config.toml
d_model = 640
activation = "gelu"
rope_base = 10000.0
rope_fraction = 0.25
tie_embeddings = false
beta2 = 0.95
train_tokens = 753700000
Each number is 50 + 12 x the weight over its row's rms, rounded and kept within 0 to 99. Layers, rows and columns count from 0. The size before them is the row's rms in percent of the matrix's.

# layer 3 MLP down (transposed), 2560x640, rms 0.0612, rows 2334-2354, columns 240-319
095:78 22 73 69 58 36 21 55 47 68 44 80 59 52 42 29 32 53 47 69 35 83 63 43 47 17 46 53 44 78 65 51 35 46 58 33 59 57 50 37 40 45 46 58 30 53 44 38 61 26 48 38 48 59 33 54 45 46 58 48 57 29 50 46 30 42 49 54 32 54 58 35 51 64 44 68 52 31 42 38
098:50 64 63 41 54 48 48 52 65 40 61 47 72 42 46 40 57 62 55 61 52 56 68 38 56 30 61 54 55 46 44 38 39 59 64 79 48 58 46 59 50 55 44 57 37 68 24 42 54 47 44 62 56 44 40 82 65 34 54 53 39 57 45 61 60 85 44 51 66 49 39 41 68 66 71 75 53 34 64 31
104:64 63 56 57 40 78 32 64 53 29 31 25 54 41 59 50 56 38 53 67 45 47 38 46 57 50 33 48 58 45 33 59 31 55 53 47 33 45 53 46 51 49 41 46 24 39 51 54 52 60 48 70 76 64 49 38 55 52 69 41 34 36 50 47 57 68 48 40 49 56 56 73 58 64 44 18 53 50 59 62
101:49 43 55 62 43 59 15 29 46 60 41 49 60 48 60 17 58 50 43 61 67 37 37 21 57 47 47 61 63 39 31 62 42 45 47 32 37 57 59 52 43 50 39 32 52 59 58 51 64 42 48 40 51 69 48 55 62 52 39 45 62 48 51 44 66 58 56 52 57 66 64 38 48 65 41 49 37 52 67 69
104:55 47 26 40 24 40 72 68 59 54 60 57 63 57 38 75 59 47 35 54 61 44 43 56 40 52 51 53 45 39 43 34 41 49 42 47 66 66 52 50 52 53 38 56 51 47 56 42 48 48 28 59 60 47 48 46 55 45 50 41 47 45 36 47 53 58 58 56 57 56 66 56 39 49 56 27 35 49 61 51
104:50 48 59 51 48 39 43 48 38 46 56 22 58 56 73 52 66 64 47 71 44 48 46 66 33 34 49 67 57 43 44 69 41 57 59 76 44 42 43 48 41 36 48 51 61 56 68 68 75 44 58 37 45 35 69 50 66 43 45 52 45 53 45 55 49 57 49 69 51 48 39 47 43 35 49 47 46 59 27 55
104:76 40 34 46 33 41 65 52 41 80 26 47 53 50 36 56 54 46 47 61 51 35 44 60 33 47 57 52 65 60 39 56 34 41 50 33 27 48 38 57 68 52 42 70 62 65 51 83 62 50 48 68 56 47 49 10 67 56 62 59 53 75 47 29 50 33 46 34 44 39 48 42 51 57 40 55 36 62 53 56
096:32 47 38 39 52 44 44 36 51 45 52 33 73 66 70 47 73 40 47 51 43 51 48 45 44 48 72 63 27 39 50 46 80 63 43 58 49 62 48 39 66 38 46 33 50 55 46 37 69 60 31 53 44 68 59 36 68 68 78 69 45 41 53 65 44 43 50 45 70 25 43 76 35 43 56 31 61 43 56 49
098:67 48 38 55 56 62 44 71 52 62 31 47 56 42 18 50 35 44 69 50 44 60 83 64 51 58 54 37 76 69 48 57 65 36 54 59 77 16 38 60 26 37 53 55 49 44 42 50 52 50 74 63 79 42 50 70 63 37 33 35 63 83 43 64 60 43 26 63 52 49 38 57 64 27 72 59 43 59 65 43
108:56 67 44 40 52 46 54 54 45 53 46 57 57 61 63 49 59 64 63 65 73 39 42 61 59 43 63 68 47 41 42 68 60 51 63 43 43 57 49 37 48 42 57 42 74 55 50 49 53 44 63 49 41 47 52 54 53 33 59 39 46 34 37 66 33 54 63 39 46 58 64 43 55 69 56 62 56 49 30 46
107:47 47 54 55 49 55 19 57 38 47 50 36 57 29 48 55 39 50 57 40 48 50 46 37 45 47 46 12 47 43 53 54 51 65 51 53 26 55 60 42 44 44 37 50 65 57 46 61 39 53 44 40 60 40 48 53 39 43 51 43 57 22 44 63 51 52 69 51 53 70 44 47 11 54 66 67 70 48 55 41
100:40 53 40 30 12 43 50 50 64 35 41 66 46 61 56 68 79 55 53 61 23 55 53 40 47 43 59 45 42 38 46 39 72 29 50 50 39 58 54 75 63 41 72 27 64 52 40 56 62 57 52 30 45 59 48 62 35 33 40 41 66 40 52 61 48 48 50 48 62 63 44 38 50 51 43 50 60 41 50 41
103:60 43 33 48 51 58 52 35 52 64 53 37 23 35 23 80 47 38 39 27 55 61 59 50 57 81 61 35 38 37 65 30 46 45 47 31 39 55 51 64 54 68 47 36 51 62 36 61 58 42 58 48 58 46 56 37 57 40 48 40 32 51 51 63 36 55 47 45 55 55 46 38 61 51 55 79 34 45 71 51
101:68 35 37 41 62 57 72 56 71 42 54 49 50 82 59 39 34 59 59 59 52 62 43 53 41 46 53 54 65 69 31 54 62 47 60 50 54 55 71 66 61 71 56 51 63 57 56 40 56 36 59 61 26 46 48 53 51 54 45 42 57 49 51 49 67 44 57 60 53 37 48 51 54 50 26 63 42 32 63 52
098:51 65 43 40 73 40 27 34 43 44 65 71 47 33 50 72 29 48 66 42 61 49 52 58 46 47 62 66 23 54 43 54 47 33 56 48 67 40 49 57 34 58 70 35 51 34 36 67 83 62 49 53 19 49 68 42 56 65 49 58 61 36 36 33 63 60 56 56 44 49 74 45 62 40 66 60 59 49 56 42
109:47 63 54 43 56 49 58 71 47 50 63 43 47 64 48 48 53 58 70 71 40 60 39 59 39 54 42 52 43 45 47 37 67 51 14 53 55 65 43 54 55 47 30 40 58 34 58 51 50 46 27 31 49 52 36 43 64 47 56 67 26 48 30 50 60 38 38 30 60 51 64 49 58 65 43 64 69 71 54 48
096:67 53 50 41 74 54 68 41 68 53 43 65 51 44 45 46 61 51 60 37 46 57 51 68 41 45 69 47 51 49 28 51 48 31 65 39 37 47 40 33 54 61 50 60 61 48 37 56 67 33 52 66 52 72 58 55 29 55 52 55 62 51 46 56 62 39 59 42 41 51 33 52 45 53 66 57 49 64 67 63
099:57 37 41 36 38 44 41 51 32 68 84 56 54 59 75 48 46 63 51 68 65 38 74 44 50 64 52 32 40 34 73 52 48 44 21 58 51 65 50 66 63 61 43 47 30 42 34 55 57 61 43 67 21 69 57 61 48 69 66 28 53 60 57 45 42 69 42 63 36 46 49 44 40 20 58 43 59 48 87 63
098:40 40 59 64 36 50 43 52 60 53 74 58 76 55 45 48 45 43 63 59 59 52 48 36 55 59 39 61 40 47 49 50 74 57 66 47 55 45 37 19 45 62 65 35 41 22 61 45 49 51 37 63 65 54 51 52 62 60 55 34 55 52 37 60 63 57 51 55 63 45 52 56 50 47 37 35 29 40 57 48
103:58 39 39 51 44 68 59 47 59 52 34 59 57 40 47 53 57 52 54 38 64 36 66 36 66 65 63 48 40 53 39 31 41 61 52 48 47 47 54 34 42 59 65 42 27 41 49 36 42 67 63 57 69 34 62 50 57 42 40 47 64 44 41 60 60 54 36 60 47 54 14 64 43 57 63 51 56 60 60 41
097:37 54 62 30 34 56 58 38 29 45 40 53 69 50 55 67 61 62 32 47 46 61 42 65 60 43 36 23 42 55 59 21 68 41 52 53 51 41 50 48 27 34 20 55 45 45 36 30 39 35 64 69 59 74 48 50 57 29 41 61 39 17 48 55 38 61 55 56 43 51 48 60 36 76 61 60 57 60 54 51
# layer 3 MLP up, 2560x640, rms 0.0631, rows 2335-2354, columns 240-319
106:33 41 57 29 39 60 40 57 51 45 37 39 44 72 60 60 52 46 44 45 49 31 31 32 35 61 41 58 64 43 81 55 47 32 59 38 53 25 48 33 46 58 38 51 62 55 55 50 56 55 28 71 42 66 47 71 30 64 55 52 40 49 67 59 31 43 52 45 49 39 33 63 48 50 57 59 41 43 45 43
092:65 73 56 29 54 43 56 50 43 52 77 40 63 41 67 37 65 53 49 71 60 52 64 51 43 54 40 53 33 34 25 67 38 48 46 38 46 34 70 31 52 49 60 54 55 59 60 54 61 45 58 62 47 49 22 40 58 65 65 43 36 48 42 52 43 79 46 47 43 76 42 24 60 48 49 47 60 52 50 46
100:47 48 49 51 49 38 49 49 49 39 53 39 66 51 52 85 49 60 39 32 57 61 25 35 35 51 51 63 66 54 50 47 37 80 50 67 68 58 39 17 38 65 46 42 61 43 38 40 61 33 69 53 46 38 46 67 52 34 29 63 83 61 27 44 40 69 29 63 45 54 46 51 33 38 60 31 49 32 42 40
100:52 44 58 30 49 38 62 52 27 47 62 43 63 27 55 45 48 52 65 60 57 64 37 40 55 59 66 34 52 29 35 67 63 43 31 55 45 62 53 51 46 42 60 50 61 48 44 70 59 80 39 54 58 58 53 41 61 61 58 43 54 61 59 45 56 53 46 45 24 60 53 42 49 43 83 42 68 52 37 32
100:54 47 55 56 45 62 50 37 40 77 39 37 29 65 37 30 61 54 60 51 52 56 70 49 35 46 60 58 40 44 45 39 52 28 53 61 19 39 39 50 46 34 52 48 54 61 70 77 52 58 66 48 57 60 47 54 27 62 91 47 65 68 60 44 41 42 52 46 42 62 48 43 54 43 64 48 46 37 52 48
095:73 44 49 54 33 41 58 64 53 43 48 42 83 50 40 60 84 46 30 40 56 43 59 34 35 52 52 49 62 46 40 53 33 61 36 57 48 34 57 40 70 50 44 37 61 42 62 43 30 57 53 60 48 50 63 40 26 28 59 50 63 67 60 59 34 52 21 34 64 50 45 45 47 52 26 53 52 52 60 48
104:41 83 32 54 34 61 46 68 39 66 50 69 46 37 36 53 33 45 64 42 36 60 54 51 45 37 32 35 66 52 54 49 46 66 40 37 50 31 56 41 61 50 47 34 49 48 55 59 49 24 72 44 52 52 52 65 56 52 58 50 67 53 39 25 50 59 49 70 46 34 65 38 27 40 59 51 56 40 43 32
096:51 45 54 40 33 41 30 71 62 73 58 53 54 42 56 61 48 44 58 44 66 75 38 61 78 38 67 38 38 37 51 34 45 51 56 37 66 49 75 44 52 63 65 50 59 53 57 63 54 44 27 45 65 42 47 46 31 58 41 51 47 49 58 52 56 55 44 62 31 22 42 47 44 48 58 53 37 68 76 57
116:45 62 46 57 54 39 60 52 41 34 59 30 50 60 59 65 31 49 53 70 54 40 65 36 47 53 51 45 54 41 48 43 26 30 52 45 64 50 48 44 40 75 62 55 59 56 50 55 55 33 47 56 31 70 41 75 53 33 47 48 57 54 46 53 64 61 62 40 31 55 31 68 54 52 57 58 68 50 39 25
115:39 51 69 38 37 52 54 45 58 66 36 50 56 52 60 60 66 56 21 64 48 59 56 54 50 34 35 58 58 66 46 44 53 54 27 47 54 51 35 67 55 54 46 63 53 64 43 54 67 54 65 55 41 29 57 64 46 52 67 81 59 27 44 46 63 70 45 60 48 39 28 25 59 71 40 51 56 51 62 60
092:64 59 42 53 52 30 45 80 39 55 56 68 36 34 33 48 37 33 38 66 40 64 52 47 43 61 35 48 39 46 57 59 51 46 23 56 56 62 40 68 58 54 65 41 59 55 35 45 30 25 62 38 64 43 52 79 53 40 61 53 59 58 37 48 26 49 50 65 44 65 31 48 51 59 55 51 51 37 36 52
102:49 43 40 50 44 16 65 63 42 34 55 51 61 41 38 57 46 71 38 40 33 53 38 61 40 47 57 54 42 60 36 69 53 61 29 57 47 13 52 62 56 53 60 60 57 46 50 13 56 59 61 44 53 45 53 46 47 52 37 41 55 30 44 60 56 39 30 44 50 47 56 40 49 41 42 48 45 53 42 55
102:66 50 53 46 48 78 43 62 51 57 42 40 63 46 33 57 23 55 58 50 41 55 56 46 38 47 72 73 35 36 15 47 43 57 43 53 66 49 63 51 55 38 53 74 64 52 42 54 56 52 50 78 38 62 47 51 30 61 23 30 41 65 45 40 46 42 53 56 49 37 33 77 55 65 50 54 47 39 75 59
101:60 52 49 46 23 52 46 54 49 48 43 30 30 75 39 47 52 52 40 67 48 53 58 44 69 45 47 39 32 66 46 37 57 45 53 60 29 54 39 42 66 28 32 54 60 57 69 63 44 69 44 48 50 55 50 55 41 36 59 50 41 60 64 61 38 41 47 46 38 50 14 64 30 32 63 59 41 58 48 52
112:46 70 35 54 41 59 41 29 46 49 50 51 53 41 50 54 38 40 40 49 59 42 49 60 66 41 54 39 33 47 40 46 69 31 33 37 53 63 66 32 49 22 44 72 66 50 54 44 57 45 61 59 59 55 41 65 50 67 32 51 41 49 43 56 44 54 44 34 56 51 65 57 60 31 51 34 44 48 33 46
094:22 23 33 27 56 59 27 52 47 21 53 50 51 55 47 39 39 30 59 65 50 49 71 25 52 51 54 56 56 47 73 39 31 61 42 43 53 33 47 53 63 61 66 46 36 60 39 59 37 36 30 33 80 56 52 48 42 37 56 36 57 36 53 63 30 56 41 73 46 59 38 47 46 55 50 40 46 23 36 60
092:58 78 57 30 47 43 51 53 47 50 40 49 76 59 64 58 79 63 66 47 52 32 50 36 43 47 45 52 65 52 48 33 61 43 50 38 52 38 40 41 38 61 47 40 51 58 52 46 51 39 44 71 27 49 62 41 69 33 68 32 55 55 53 47 56 23 43 56 71 45 37 66 75 20 58 53 67 51 65 53
099:42 72 32 57 46 52 46 59 57 57 46 41 42 46 30 54 57 32 49 47 67 66 76 51 57 45 64 66 62 70 39 56 57 38 35 50 58 50 35 39 40 35 50 49 46 30 74 49 64 44 67 47 40 26 43 57 47 33 46 52 54 50 40 44 39 43 48 52 38 45 52 50 62 67 51 36 37 54 55 58
104:53 58 54 42 42 56 58 51 43 45 50 48 36 42 72 62 63 51 39 64 47 52 49 25 63 37 41 36 34 48 74 58 52 53 36 46 45 45 49 51 42 55 49 70 66 42 54 55 35 49 68 30 58 55 46 52 53 54 64 48 62 47 58 44 56 69 34 53 28 32 49 39 45 72 41 28 64 48 62 73
091:49 43 53 49 57 68 50 58 48 56 40 55 46 62 51 47 47 53 35 33 54 44 48 47 72 15 54 27 36 51 39 51 62 49 28 40 75 47 48 60 36 42 48 42 51 65 25 49 64 50 74 63 47 43 73 42 39 44 66 55 42 76 32 41 60 46 56 25 60 55 51 58 49 50 43 56 66 36 60 40